Weights of a small GPT-style language model, trained from scratch on English Wikipedia.
Size: 12 layers, width 384, 6 heads of 64, MLP 1536 tanh GELU, 22.9M parameters.
Each number is 128 + 24 x the weight over its row's rms, rounded and kept within 0 to 255. Layers, rows and columns count from 0. The size above them is the row's rms in percent of the matrix's.

# layer 9 attention value, 384x384, rms 0.0491, rows 312-319, columns 128-191
size [109 110 105 106 104 107 103 103]
[[103 101 139 107 125 143 106 113 142 147 138 112 153 137 164 145 167 114 111 123 156 108 123 129 113 188  91 118 132 130 166  93 141 148 144 129 130 125 133 100 114 136 134 119 119 110 174 137 101 104  95 146 169 143 149  94 144 132 136  85 123  61 132 161]
 [128 163 125 142 170 145  95 102 126 136 115 165 110 166 132 182 135 100 107 133 122 125 128 142 116 111 135 149 148  97  98 107 101 114 132 148 107 136 138 143 140 106 125 137 139 112 116 112  69 126 146 133 141 114 125 121 166  95 123 116 124 117 112  69]
 [109 109 102 129 167 119 140 135 116  96  97 173 150  89 111 128 114 134 112 135 147 131 105 142 134 135 167 148 149 130 120 159 121 142 164 127 169 139 108 139 140 166 116 156 144 176 112 103  94 128 148 170 140  90 113 112 168 121 108 119 129  78 129 141]
 [143 144 128 132 124 163 141 131 108 104  98  74  95  81 115 106 141 125 119 124 128 124 132 125 137 146 103 126 125 119 165 157  82 114 167 143 153 161  92 144  72 144 104 102 121 135  97 108 100 176 143 154 159 128 137 118 167 128 132 120  97 131  80 127]
 [156  96 108 104 159 101 129 122 102 113 153 129  99 104 152 112 143 121 155 162 133  93 152 126 121 140 153 111 132 180 136 129 121 165 115 142  81 142 116  91  96  96 153 159 134 152 133 105 146 105 156 128 161 115 123  91 106 149 145 127  94 157 127 105]
 [125  98 136 152 131 142  81 127 159 125 144 113 115 110 129 122 107  91 160  87 124 167 163 147 149 137 158 120  77 129 153 112  75 132 129 136  85 114  84 126 126 192 133 152 131 123 116 148 106 123 126  90 125 119 152 157 108 178 153 138 150 148 132 167]
 [130 124 110 138 143 150 146 142 134 121 151 122  77 178 134 162  58  52 124 113  86 106 120  92  95 139 116 141 150 128 134 167 126 101 114 114 107 136 150 174 114 152 130 131 126 159 127 156  79 124 129 137 146 122 123 154  76 140 121 128 134 112 143 143]
 [125 129 166 140 134  93 142 139 133 120 113 153 138  90 157 103 106 132 102 110 182 101 108 113 118 141 154 156  96 159  74 155 123 155 129 134  86 115 133 109 140 170 141 120 173  75 119 100 149 132 111 145 107 164 135 103 178 117 130 100 105 123 110 140]]
# layer 9 attention output (transposed), 384x384, rms 0.0822, rows 312-319, columns 128-191
size [102 104 102 101  99 103 102 101]
[[110 124 157 142 154 142 107 150 121 134 108 143  82 105 133 130 133 139 146 139 139 129 106 140  85  71 121 138 137 113 146 126 116  97 169 148 135 101 140 146 101 138 136 125 103 137  92 138 105 140 146  77  62 107 126 154 132 140 122 154 135 138 130  93]
 [125 126 132 142 124 156 176 132 108 115 173 133 106 130 139 102  97  91 156 169 131 118 124 137 120 123 108 161 115 147  89 117 133 132 165 112  99 146 142 148 120 127 126 136  97 147 189 130 166 126 142  89 137 121 147 112 153 131 121 128 148 131 143 103]
 [146 107 122 140 101 170 108 142 133 158 189 129  98 140 153 134 175 165 106  92 118 135  94 136 170 159 123 155 104 148 156 114  88 123 137 122 134 174 123 107 138 130 110 138 137  85 119  93 138 139 143 140  67 143 143 161  89 100 125 114  41 134 118 159]
 [152 113 169 142  89 113 126 140 130 127  91 161  86 124 160 132 141 159 106 120 129  95 100 156 131  66 132 158 164 129 104  89 134 144 119 113  59 124 169 128 143 143 155 166 117 119 108 135 131  85 104 153 107 150  78 107 117 114 138 136 131 146 130 147]
 [145 158 140  90 104 130 150 140  52 136 131  88 149 154 122 111  94 126 118  75 111 118 114 159 127 110  87 127 100 127 164  96 140 124 116 105 134 101 120 171 155 126 173 133 122 133  95 152 112 166 106 125 149 151 108 123 140 148 146 144 118 152 137 111]
 [155 172  92  86 153 108 138 180 142 123 164  88 107 111  63 130 148 131 138 110 127 103 135 139 132 143 102 173 145 108 142 115 166 132 101 100  99 131 155 134 170 132 154 121 123  95 126 157 118 125 124 110 115 121 113 117 215 112 139 161 121 106  85 119]
 [121 184  90 158  81 105 145 146 119  90 115 122 134 112 103 120 156 136 152 148 132 176 139 151  82  79 122 140 109 156 153 118 141 121 138 140 133 106 151 126 123  93 123 142 114 139 155 111 133 127 109 158 141 112 136 115 179 132 125 122 141 107  73 184]
 [126 141 102 131 132 137 103 148 111 144 129 132  99 178 119 145 137 148 152  97 111 128 144 176 104 112 163 110 156 161  71 100 143 124 111 148 142 116  80 113 133 178 117 114 124 177  92 106 120  94 132 142 141 111  64 106 136 140 161 113  78 157 139 142]]
# layer 9 attention query, 384x384, rms 0.0316, rows 320-364, columns 128-191
size [ 65  67  66  71  71  75  78  74  98  90  89 100  85  84  86 104  93  93 100  91 103  96  99 102  99  96  99 106  97 101 103  97 100  94 101  97  99 105 101  94 111 105 101 100 102]
[[ 95 157 106 136 154 153 118 119 113 151 175 117 114 134 120 144 100 107 160 116 113  72 128 146 125 150 121 161 118 125 127 141 115  98 150 112 132 124 145 155 165  93 143  80 166 136 106 120 143 130 137 142 122 136  70 141 120 139 151 139 103 110 131 141]
 [112 134 101  67  98 140 117 120 109 131  95 100 138 137 118 155 141 121 112  52  98 146 115 122  93  80 139  93 129 165 119 128 160 126 149 148 169 132  83 122 139 135 109 103 137 105 153 106 149 155 123 118 126 140 151  96 176 147 126 162  95 146 142 137]
 [109 158 138  85 137 111 162 141 128 147 149 137 152  87 110 141 127  90 133 119  94  94 102  96 122 138 137 124 130 169 123 110 107 112 156 122 150 161  96 142 146 120 162  87 137 136 103 125 103 171 119  87 153 145  81 117 155 102 115 143 140 110 141 189]
 [123 146 118 128 124  93 105 166 120  83 164  97 131  82 133 128 158 150  99  83  89 167  66  93 141 111 111 131 171 161 158 143 144 120 148 156 133 192  70 120 157 132 139  44 137 107 140 108 105 154 153  82 171 155 169 106 157 114 124  98 133 136 157 100]
 [136 136  95 131  95 122  94 163 101  78 145 118 116 111 130 160 120 159 134 111 134 108 137  93  76 138  95 139 119 145 112 173 155 107 124 146 144 135 112  84 156 160 128 122 109 155 113  96 105 110  86 143 154 102 167 105 109 111 149 114 131 151 130 145]
 [156  85 145 113 126  93  98 169 120 108 118 105 154 164 161 116 126 106 134 153 133 124 152 113 146 112 123 168 124 140 133  89 144 182  93 131  97 102 114 114 130 103 118 158 107 120 122 137 159 112 123 137 102 130 130 101 106 118 129 113 127 143 126 120]
 [145 155 134 112 122  80  93 133 115  94 148 140 161 121 150 190 113 165  75 134  98 112 135 121 109 129 130 149 137 175 104 164  95 133 142 136 118 103  45 113 109 126 120 113  97 147 143 116 128 141 118 122 160  88 146 124 128 110 160 147 173 123 121 155]
 [148 104 148 124 113 138 141 102 143 142 114 138  64 148 140 135  83 125 100 124 124 144  65 156 136  84 135 132 138 122 166  90 114 163  99 100  86 157 105 118 138 175 153 133 147 112 140 155 163 131 167 130  98 189 114 115 112 164 128 113 120 151 118 108]
 [101 119 114  85 111 118 139 136 118 164  99 152 117 127 149 109 160  96 135 119 137  91 134 130 161 115 113 154 150 150  96 127 107 120 142 131 140 169 150 104 159 167 139 129 135 137 125 161 117 138 144 153 117 156 106 119 122 146 101  79 130 132 131 128]
 [119 106 104 137 137 135 110 131 110 126 130 134 140 150 120 112 120 115  95 142 149 122 130 136 126 161 154  90  89 164 151 141 176 158  63 106 169 116 132 117 125  75 155 100 107 106  90 129 153 104 165 108 146 158 128 142 155 128 108 158 117 119 131 104]
 [164  96 153 131  98 144 104 132 131 183 130 104 139 136 102 140  74 130 136  96 110 128 170 133 178 178 119 107 141 139 124 145 133  89 149 168 156 132 116 122  97 102 115 115 159  94 119 127 161 146  82  80 127 105 104 105 123 132 135  91 131 116 129  79]
 [129 138 150 161 128 111 131 141 134 142 115 125 151 107 129 126 143 160 120 119  67  91 163 142 131 155 146 157 127  90 141 167 111  70 164 138 102 137 154 131 123 140 108  96 144 144 173 111 102 131 118 138 152  72 133 130 152 140 137 119 134 153  75 129]
 [132 179 114 130 145 141 148 130 143 126  98 120 159 114 133 105 150 153 168 123 116 127 171 140 126  94 101 127 112 123 120 170 136 106 145 153  96 144  96 113 136 119 144 121 128 152 131 150  97 146 105 158 165 136  97 106  99 121 128 124 160 136 149 116]
 [133 150 116 145 185 121 142 165 136 160 136 152 151 153 111 146 113 143 164 168 119 134 135 153 118  84 126 114 121 118 143 131 145  95 120 107 113 115 106 136 161 186 129 145 107 158 140 149 112 137 130 130 114 169 135 147 124  97 127 171  99 114 156 162]
 [142 152  90 123 146 155 135 120 126 112 134 136 146 140 143 128 131 130 151  99 114 128 154  94 120 149 152 131 133 108 136 166 112  89 146 108 149 114 171 130 127 140 150 124 174 135 140 153 149 119 139 124 139 111  96 134 118 142 123 132 135 161  98  96]
 [126 178  84 116 141 166 108 133 103  94 155 172 115 104 129 152 161 144 150 158 126 122 136 120 107 111 143 136 109 157 154 157 100 160 157 148 133 127 128 171 111 144 114 112 105 160 143 119 104 151 111 143 156 110 138 160 124 105 113 149 155  83 140 144]
 [100 122 110 144 116 145 114 129 128 127 156 131 151 111 153 144 103 158 110 147 130 114 107 134 138 177 152 116 127 152 134 151 125  89 103 133 123 122 120  96 134 110 127 102 112 146 117 111 165 133 120 182 124  72 131 129 105 142 136 106 116 105 116 110]
 [141 146 135 140 128 128 117 103 127 109  90 143 138 120 116 107 141 152  96  79 139  79 144 149 137 126 133 122 174 149 180 127 131 116 138 110 125 124  92 160  82 128 114  91 141 113 153 148 118 158  98 153 117 124 153 134 147  76 131  75 103 149 107 118]
 [115 144 160 130 139 118 125 117 161 117 133 151 127 137  82 126 113 140 136 118 122 110 125 150 117 171  95 121 159 121 150 128  71  76 103 104 170 171 174  98 151 137 127 135 142 158 134 115 132 108 145  98 142 140 128 153 124 107 122 110 134 160  83 138]
 [121 147 126 128 104  75  94 123 104 140 125 120 151  94 139  65 112  95 147 118 139 143 152 114  95 132 147 146 178 136 110 173 153 126 151 106 170 121 119 153 145 159 112 128  96 152 135 140 118 158 114 141 143 155 103  89 170 158 115 126 131 106 142  94]
 [137 141 133 140 107  75  66 124 138 129 152 125 123 136 127 129 149 105 135 118 172 137 130 131 131 126  86  62 159 106 149 115 151  85 162  96 119 159 127 100 151 134 105 166 113 154 123 119 152 120 109 106 115  75 142 143 114 126 119 131 115 104 158 105]
 [156 135 116 103 111 140 130 124 141 140 128 123 129 146 127 127 101 147 152 130 111 123 171 124 148 152 155 159 121 102 112 174 115 129 199 115 131 167 134 105 115 138 129 114 133 135 146 156 109  92 118 145 112 140 118 135 128  88 155 114 153 110 126 121]
 [119  95 147  96 128  92 103 128  88 158 116 147 111 127 110 126  96 103 145  75 121 146 131 124 147 112 149 114 136 139 131 109 160 109 101 159 167 122 134 161  96 136 137 168 147 124 115 143 101 108 108 139  86  94  92 152 166 112 110 131 188 145 123 110]
 [115 114 106  67  90 115  94 112  89 104 145 134 138 160 132 162 111  95 152 112 136 135 106 101 103 132 139 139 131 108 119 145 107 123  78 123 123  89 146 122 124 115 156 117 150 160 138 116 124 115 146 135 135 116 147 121 128 102 137 142 183 117  93 106]
 [115 119 106  90 128 184 127 119 116 107 106 160 121 159 141 134  74 117 123 112 121 128 135 110 112 118  85 130 117 168 156 155 163 107 150 121  97 111 137 101 146 149 128 137 106 124 118  91 102 119 165 154  84 114 116 153 101 144 184 105 134 103 132 119]
 [116 103 116 159  78 117 116 121 161 134 158 141 119 180 114 120  88 142 156 142 109 117 135 138 122 113  95 152 115 133 136 162  97 113 131 136 111 155 143 136 115 113 147 103 122 104 103 153 146 101 121  97 152 113 123 137  72  99 120 156 106 149 118 134]
 [123 119 114 102 120 144 106 152 137 124 131 117 181 150 146 161 150 114 149 108 114 104 134 143 109 135 124 102 109 168 100 132 145  71  70 120 122 104 123  91 157 105 171 153 117 102 119  80 139 127 138 104 121 176 155 152 124 131 169 152 140 119  96 133]
 [125 134 145 130  88 129 137  80  50 185 109 172 115 140 107  93 159  91 121 122 132 106 153 132 126 109 187 179 151 115 154  90 176 116 151 105 126 153 127 152 122 142  86 145 127 174 133 126 108 130 117 114 131 111 148 156 121 111 116 147 129 111 120 127]
 [144  95 144 115 126 143 132 143 118 162 137 119  87 136 131 124 157 125 138 115 147 103 133 158 135 125 161 124 154  89 160 130 156 147 128 133 113 119 143 152 126 126 105 142 138  89 107  93  90 136 161 155 131  96  92 108 131 113  95 106 158 116 155 106]
 [149 131 124 107 131 116 147 111 129 104 135 106 127 126 131 109 155  82 148 112 141 136 165 169 108 120 123  97 166 142  97  99  92 122 158 122 149 101  78 127 111 109 133 154 130 130 110 140 118 199 133 160 115 156 142  89 110 150  96 121 105  98 150 135]
 [101  72 162 159 136 115 142 149 156 145 153  90 128 159 143 120 141 145 139 145 143 103 125 104 112 123 103  97 143 131  92  88 114 127 139  95 127 158 141  85 125 122 122 102 171 116  90 100 156 133 126 144 125  91 108 120 122 155 125  89 123 148 131  84]
 [143 151 121 145 106 125 138 155 118 103 123 104 148 104  98 125 136 139  96 139 117 119 140 148 107 143 117 149 142 130 126 117 101 139 147  94 101 122 142 147 143 104 112 157 169 169  84  89 125 105 140 159 142 125  94 131 150 176 161 124 103 125 157 121]
 [125 119 134 125 162 155 134  92 140 100 117 144  68 129 119 149 142 135 123 149 159 138 105 131 137 118 132 150 103 128 161 125 122 142 224 133 145  88 111 129 176 142 112 108  89 163 149 116 150 108 122 119 121 153 169 143 117 153 129 146 113  97 157 107]
 [136 124 127  84 112 138 113 115 164  88 195 140 178 158 163 129 103 114 115 116 122 121 146 159 179 121 135 122 115 172  84 134 146 114 150 132 109 141 100 110 131 145 135 108 122 187 125  85 147 121 158  99 132 139 169 112 109 135 151 112 121 102 107 107]
 [101 129 167 117 102 136 151 131  98 162 121  99 115 108 103 149 116 132 119 122 121 136 128 141 128 134 155 167 147 147 103 116 124 131 128 189 139 129 149 111 166 129 126 141 140 137 105 106 161 168  85 151 119  52 132 108 151 145 147  77 145 146 103 136]
 [109 136  71  88 142 125 123  98 135 136 126 119 131 132  88 166 146 176 116 109  99 115 119 122  74 124 121 100 157 131 136  75  95 176 146 116  95 134  75 154 125 127 138 140 122 150 130 122 123 171 128 147  99  33 131 133 102 135 116 136 130 138 103 130]
 [143  65  95 140 165 144 155 136 104 156 132 106 107 119 110 109 191 111 131 151 125 132 134 127 136 125 154 127 114 118  92 128 154 152  79 139  83 112 166 150 171 131 129 175  86 105 120 109 133 118 166 130 114 116 154 118 130 127 115 102 156 135 151 154]
 [137 144 102 115 149 154 126 147 159 120 158 157 113 181 123 149 157 132 177 152 132 103  84 138 115  89 152 137 135 131 100 115 147 173 156 135 103 156 106 174 101 142 189 160 130 120 122 146 155 149 144 142 134 152 134 150 124  82 162 154 115  97 105 139]
 [128 122 136 167 149 145 132  74 132  58 128 125 138 127 125  90  88 139 111  75 120 181 117 100 166 149 128 132 130 108 140 150 138 131 114  98 113 132 129 155 133 100  81 101 145 117 133 140  85 125 118 151 110 170 183 143 119 149 124 135 143 123  98 107]
 [114  90 126 129 111 133 138 106 163 152 154 125 135 127 110 121  96 127 147  94 133 124 160 146 120 140 150 117 160 163 120 101 132 133 103 123 136 156  98 108 131  70  93 126 118 153 127 139 142 119 118 106  86 139 134 138 146 131 159  87  99 140 105  97]
 [158 124 109 154 138 108 144 153 129 103 132  69 111 121 130 155 160 139 138 111 138  81 104 138 141 163  98 149 123 104 145 137 108 112 126 148 141 134 130  95 116 107 106 100 102 124 165 150  86 104 142 121 160 139 142 123 115 147 153 157 106 153 135 110]
 [ 97 137 115 115 162 151 113 129 140 145 133 127 101 120 147 111 144 125  99 115  75 155 142 109 127 142 111 139 127 100  79 100  94 131  72 107  92 106  95 139 123 172 118 130 148 140 135 122 141 140 138 163 143 115 176 137 174 127  96 144 127 163 116 131]
 [107 140 142 144 138 134 114 166 125 112 135 113 110 120 116 103 129  93 166 172 146 146 151 115 142 138 167  96 124 112  91 146  79 146 138 129 130 131 119 133 133  87 142 103 133 123 117  62  87 120 121 130 136 107 104  96 184 172 141 152 130 172 117  98]
 [ 93 135  98 122 129 125 161 142 120 146  78 162 126 112 128 110  93 107 134 121 132 143 114 124 113 104 143 116 147 136  95 103 171 121 120  95 116 110 111 121 158 117 148 102 100 124 121 123 127  99 168 163 147 158 112 121 117 148 154 112 117 103 109 108]
 [153 132 121 126 144 126 151 143 138 149 157 152 106 103  97 147 123 139 111 127 123 110  72 118 174 144 136 111 110 120 110  89  88 117 132 105 145 188 133 134 106  90 123 146 131 110 152 160 166 153 167 133 133 170 111 117 115 132  94 101 134 139 161 177]]
# layer 9 attention key, 384x384, rms 0.0333, rows 320-363, columns 128-191
size [ 65  55  70  72  70  75  83  74  88  93 100  89  80 100  87 105 110  89 101 102 104 103 100 100 102 103 106 102 101 107 103  97 105  99 100  94 101 107 102  99 103 100 101 107]
[[129 130 151 119 176 142 134 147 120 177 139 113 149 117 119 117 150 105 119  99 126 109 117 120 137 141 112 173 115 146 162 166 121 133 105 101  99  84 139 150 160 103 176 101 129 147 142 145 163 133 152 101 108 133 120 123  82 103 125 120 127 137  93 117]
 [145 147 127 153 112 133 144 156 119 121 155 155 128 135 100 141 123 111 148 157 166  81 139 127 166 169 132 105 134  61 118 123 124 124 135 122 108 142 146 100 108 135 134 128 133 151 126 157 122  72 130 115 179 104 180 126 120 151  95 153 146 106 140 151]
 [155 105  81 110 147 142 132 181  76 115 137 121 110 135 181 122 149 133 123 106 145 132 130 158 111 158 156 141 107 132 139 140 128 153 149 165  72  88 119 117 107 156 170 134 112 124 138 159 111  88 123 125 109 104 145 159 105 138 120 119 117 105  90 175]
 [101  84 148 149 112 124 154 107 149 101 103 177 127 151 108 114  72 124 142 126 192 131 142 172 143  93 104 113 108 114 137 156 110 126 136 170 139 135 142  89  74 137 118 158 133 114 141 155 111 120  84 140 145  74 120  69 103 141  84 147 123 132 178 137]
 [ 98 114 135 112 160  99 130 119 159 128 108 167 124 141  81 158 134 119 170 116 137 162 109 141 157 106 134  92 123 117 165 143 118 118 145 117 149 127 117 112  82 105 112 137 132 131 116 121 147 166  98  97 152  82 145 138 159 150 117  95 158 117 146 110]
 [117 132 147 163 127 105 132 114 146 143 140 154 152  95 128 111 119  95 127 142 182 108 137  80  96 159 128 111 111 131 166 127 136  95 106  77 140 173 149 114 128 107 113 117 128 147 136 130 212 147 103 127 159 121  93 114 161 139 149  80 137 147 129 126]
 [ 82 143 136 116 112 107 119 170 143 137 136 140 155 145 104 158 111  88 115 149 129 137 107  86 147  93 117 135 158 140 145 122 114  86 113 114 134 139 126  96 123  93 120 149 109 143 119  98 148 185  82 143 137 119 132 120 130 165 159 135 168 138 152 106]
 [170 137 127 138  75 135 117  84 142 137 134 115  77 167 107 130 149 155 110  89 118 137 143  84 104 143 133 123 153  74 109 161 125  98 132 132 173 107 152 151 138 109 116 130 138 123 129 109 126 108 116 119 125 118 135 114 138 143 140 158 133 123  92 124]
 [ 92 132 134 156 111 145 125 133 127 112 152 102 125 132  97  67 119 105 117 147 113  93 126 124 114 176 130 155 126 119  99 119 126 129 122 146 140 109 140  96 143 130 131 124  99 142 100 147 117 105 171 166  97 185 108  75 117 138 115 182  95 135 149 150]
 [143 158 150 123 139 125 124 110 115 100 126  88 112 111 109 115 124 110 161 126 139 167 153 151 129 168 123 137 154  98 111 164 162 160 154 137 143 119 153 144 134 106 138 149 152 106 144 164 132  91 158 134 117 141 152 100 157 114 100 191  99 157  87 137]
 [101 165 138 148 146 108 139 131 155 142 126 149 154 126 144 151 125  96 108 132 111 131 128 141 152 113 107 146 105 166 100 120 135  88 152  98 122 151  74 126 135 150 106 138  74 132 110  94 115 145 105 125 143 118 127 171 150 138  97 137 138 109 121 135]
 [156 115 137 101 120 142 121 166 143 134 136 108 169 144 148 140 132 140 139 144 114 140 135 108 127 134 131 159 118 140 134 147 140 124 122  87  56  93 125 157 118 154 120 128 120 181 172  73 107 146 132 119 165  94 156 157 131 150 142  92 151  75 140 103]
 [178 128 148  82 107 168 112 165 133 155 136 119 118 112 139 114 144 136 100 151 101 164  77 106 113 178 166 127 116 151 142 157 119 139 137 169  80 106 118 130 127 140 118  86 126 131  92 143 163 201 138 175 140  80 124 135 119 129 150 150 128 121 150 107]
 [129  92 136 122 127 110 154 113  87 131 130 104  85 155 116 122 132 131 128  98 128 141 128 150 109 147 107 137 100 105 131 145 137 145 123 120 167 158 183 173 110 104 124 119 144  95  95 149 145 121 172 131 104 133 114 101  94  98 102 134 116 157 160 153]
 [ 80 144 143  67 134 184 144 109 148 153 147 123  96 154 174 117  98 140 114 127  93 117 139  99  77 147 130 127 123 154 126 119 123 119 121  98 128 150 138 151 156 138 181 137 147 102 117 135 148  96 147 116 125 105 111 103 118 115 168 147 133 136 112 116]
 [151 102 131 132 148 121 105  98 145 118 145 106 115 146  81  97 117 112 153 114 125 144  97 109 129  78 117 124  96  93 125 132 134 135 131 139 167 156 202 125 132  77 120 140 117 145 110 135 125 103 132 160  76 149 102 101  90 166 106 176 118 139 115 166]
 [120 126 100 135 135 157 109 132 127 161 129 175 158 112 157 138 118 107 142 167 141 131 131 117 118 170 122 144 124 167 115 118 139  92 115 116 152  83 106 110  88 155 106 126 127 151 149  96 112 151 122 119 118 112 155 141 142 146 143 153 182 146 144 119]
 [117 118  91 102 114 138  76 158 126 110 150 113 108  86 134 148 158 144  87 116 130 155 137 141 151 103 114 129 127 158 111 131 138 144 113 147 144 128  85 101 142 152 178 107  87 166 147 146 157 112 134 112 100 122 126 146 105 136 114 118 142 150 147 161]
 [173 134 109 118 118 159  86 125 134 174 135 116 160 110 164 158 110 122 144 157 128 130 148 105 124 137 141  99 158 125 135 143 162 156 132 108 150  80 167 138  99 116 107 172 142 150 123 105 185 123 113 156 136  90 130 106 110  76 161 132 162 147 152 112]
 [114 179 129 144  98 135 136 111  88 140 108 141 139 101 159 150 185 120 145 116  96 112 158 166 102 169  90 126 181 135 111 143 139 134 150  96 176 114 121 149 195 103 141 161 142 130 121 114 124 132 118 120 123 122 156 120 169 121 107 115 137 147 126  93]
 [132 142  94 142 131 122 123 113  92 108 132 169 141 131 142 121  94 161 115 110 113 128 161 170 137 120 111 103 124 122 119 124 115 119 183  93 136 128 128 141 148 131 134 113 159 128 101 131  94 170 123 122 141 145 138 170 120 130 139 138 143 112 111 123]
 [140 119 123  87 146  85 119 125 146 126 102  79 134 131 123 124 134  98 138 122 150 157 129 164 119 141 149 111 143 109 160 172 159  98 108 108 124 155 143 118 109 145 111 151 105 147 108  60 136 147 146 139 188 130 100 101 106 124 132 108  80 163 132 138]
 [132 138  71 122 146 117 160 171 148 107  96 121  84 126  93 125 101  98 130 122 149 116 144 144 148 103 140 161 138 141 101 160 140 119 109 161 121 123 106 162  89 108 148 159 174 110 160  93 143 118 117 123 123 140  88 150 113 106  90 128 136 119 163 118]
 [134 126 126 125 107 146 130  84  83 157 133 152 137 161 117 115 146 108 126 115 166 151 159  60 153 125 114 134 171 104 105  81 147 124 142  88 116  95 151  94 149  88 124 149 103 148 135  99  88 105 116 117 109 133 132 126  86 163 108 131 100 119 131  91]
 [149 130 144  96 168 127 125 115 129  65 157 151 145 139  76 109 148 139 143 120 117 139 134 155  98 137 120 105 118 167 119 160 191 112 138 109 116  99 147 132 165 168 127 137 129 107 124 152 105 122 169 129  79 124 110 117 167 113 162 142 117 131 100 123]
 [163 141 168 142 139 109  98 111 151  94 123 140 121 145 105 126 101 127  91 118  97 140 132 138 165  98  57 134 132  71  82 124 121 114 125 129 111 186 123 120 151 145  97 108 145  99  73 167 144 131 133 119 118 181 141 133 104 166 147 128  99 132 135 148]
 [144 132 146 141 106 184 135 132 183 101  66 120 132 164 109 112 171  81 130 151 144 138 109 164 111 128 130 141 142 168 134 165 135 109  96 127 129 117 146  89 119  91 111 127 123 119 137 108 147 141  96 173 147 128 171  83 117 143 171 100 124 136 110 131]
 [125 161 115  79 101 135 177 108 102 135 135  98 104 131 133 113 150 108 141 115 134 105 150  99  86 157 135 180 144  97 120 108 152 126 129 121 100 146 136 154 146 182 128  96 122  96 112 137 137 132 120 120 129 149 140 121 108 124 122 128  92  87  93  85]
 [132 137 136  88 125 108 103 144 151 128 109 138  94  97 128 126  89 131 115 133 108 100  85 160 153 125 157 100 117 118 109 121 156 133 156 113 147 189  93 108  99 142 109 131 134 100 151 109 144 165 101 134 105 150 102 129 136 113 116 142 154 128 147 118]
 [141  99 141 165 134 124 148 119 147 158 131 125 108 111 162 122 150  88 131 108 102 112 124 167 127 155 104 107 153 164  97 124 102 150 155 117 137  96 173 134 108 145  97 140 120 118 113 158 122 195 130 120 134 144  99  38 164 104 145 127 115 164 160 136]
 [130  86 131 140 126 122 141 142 132 156 116  92 112 151 119  99 133 153  85 192 116 131 151  92 139 154 112 150 110 183 109 112  86 153 138 141 103 132 148  92 182 150 111 145 115 157 123 166 147 141 189 135 169 118 165 133 147 149 115  92 144  89 127 115]
 [109  96 104 132 128 105 175 165  96 138 162 112 129 101 150 131 122 120 133  99 156 133 147 119 104 112  94 113  97 186 101  77 120  99 123 114 113 100 108 133 168 125 143 160 106 138 137  93 149  76 112 114 122 125 124 127 103 118 184 115 152 114 141 124]
 [118 172 154  94 134 124 152  95 126 113 152 143  83  97 130 171 135 163 131 141 174 141 132 104 129 135 113 129 118 132 134 149 137 154 168 112 113  90 137 188 149 166 138 133 131 149 102 132 168 146 133 163 116 146 159 166 123 118 101 109 137  96 138 134]
 [154 101 116 143 112 163 114 136 181 125 147 112 157 174 147 140 124 112 110 138 137 159 138 165 156 148  81 121  98 136  64 136 164 152 110  93 119 171 121  85 174 137 158 138 111 159 128 115 148 100 118 148 186 143 149  81 114 145  93 153 166 117  98 156]
 [147 154 122  92 125 146 153 137 123 123 145 125  99 145 133  99  99 121 111 173 118 115 108  90 184 131 120 168 125 123 127 128 150 201 124 157 120 120  60 182 148 121 111 109 134 131 175 146 113 147 127 123 150 134 141 132 115 148 125 146 110 144 113 142]
 [131 151 118 116 124 131 117  72 174 156 169 118 148 119 134 102 110 137 137 149 110 162 126  85 168 120 153 135 164  92  84 107 147 147 138  98 113 120 110 152 122 134 114 170 132 145  88 108 132 141 117 141 106 143 145 118 106  94 155 103 110 129 118  96]
 [173 138 135 147 152 155 144 100 113 120 103 136 121 150 123 116 141 102 154 138 147  74 117  69 119 135 158 100 120 123 132 152 140 152 120 132 110 107 170 143 124 147 130 134  99 111 132 146 136 124 126  90 144 135 163 132 147 122 144 168 138 114 149 150]
 [125 142 124 165 100 153 124 114 113  94 124 147 109 171 128 124 145 126 157 130 119 177 118 129 127 119 132  82 140 123 106 160 136 174 147 136 134 116 139 135 141 107 133 144 136 122 141 144 157 140 138 120 170 136 137 130  77 132 101 157 154 134 109 140]
 [127 148 121 122 160 118 130 124 139 147  99 138 133 120 126 136 142 179 130 110  78 165 134  97 119 124 105  98 122 125 128 145 120 176 107 109  81  83 140 125 152 115 102 124 124 116  84 130 129 133 153 200 102 118 129 145 106 167 148 106 127 142 116  93]
 [ 88 134 139  84 121 119 135  85 127  93 128 129 131 100 145  99 111 121 131 111  99 122 174 141 156 111 127 108 132 165 141 156 167 114 143  94 128 131 129 102 138  87 107 140 133 113 126 132 142 126 108 151 158 106 121  94 151 121 141 126  61 128 109 124]
 [108  99 133 150 145 108 148 141 131 125 112 102 167 145 141 160 120 155 115 124 162  67  59 138  89 109 125 116 154  36 125 146 169 119 106 106 145 184 119  77 135 109 159 127 123 160 121  83 111 114 108 125 121 138 112 122 114 120 132 178 103 140 125 155]
 [ 77 151 135 133 141 102 106 144 152 133 146 109 136 100 203 101 181 124 141 145 129 146 127 104 106  48 155 130 125 121  88  54  98 148 117 127 146 142 103  89 107 153 105 176 133 117 134 111 147 171 128 137 120  89 198  80 138 140 154 131 150 143 137 133]
 [ 95 105 159 153 118 108 159 111  95 132 130 116 102  86 104  87 101 128 123 122 139 116 122 120 148 116 146 110 128 114 116 137 101 175 100 106 125 128 129 169 125 119 107 133 162 114 144 102 127 152 101 119 129 112 109 138  95 143 154 114 145 138 134 102]
 [122 109 117 128 146 109 120 112 123 136 120 142  95 123 115 114 123 140 151 118 116 140  90 108  86 150 151 108 162 148 113 130 120 141 108 115 123 119  87 111 153 110 109 109  92 166 131  60 110 147 175 159 115 143 130 127 120 120 161 118 121 102 124  86]]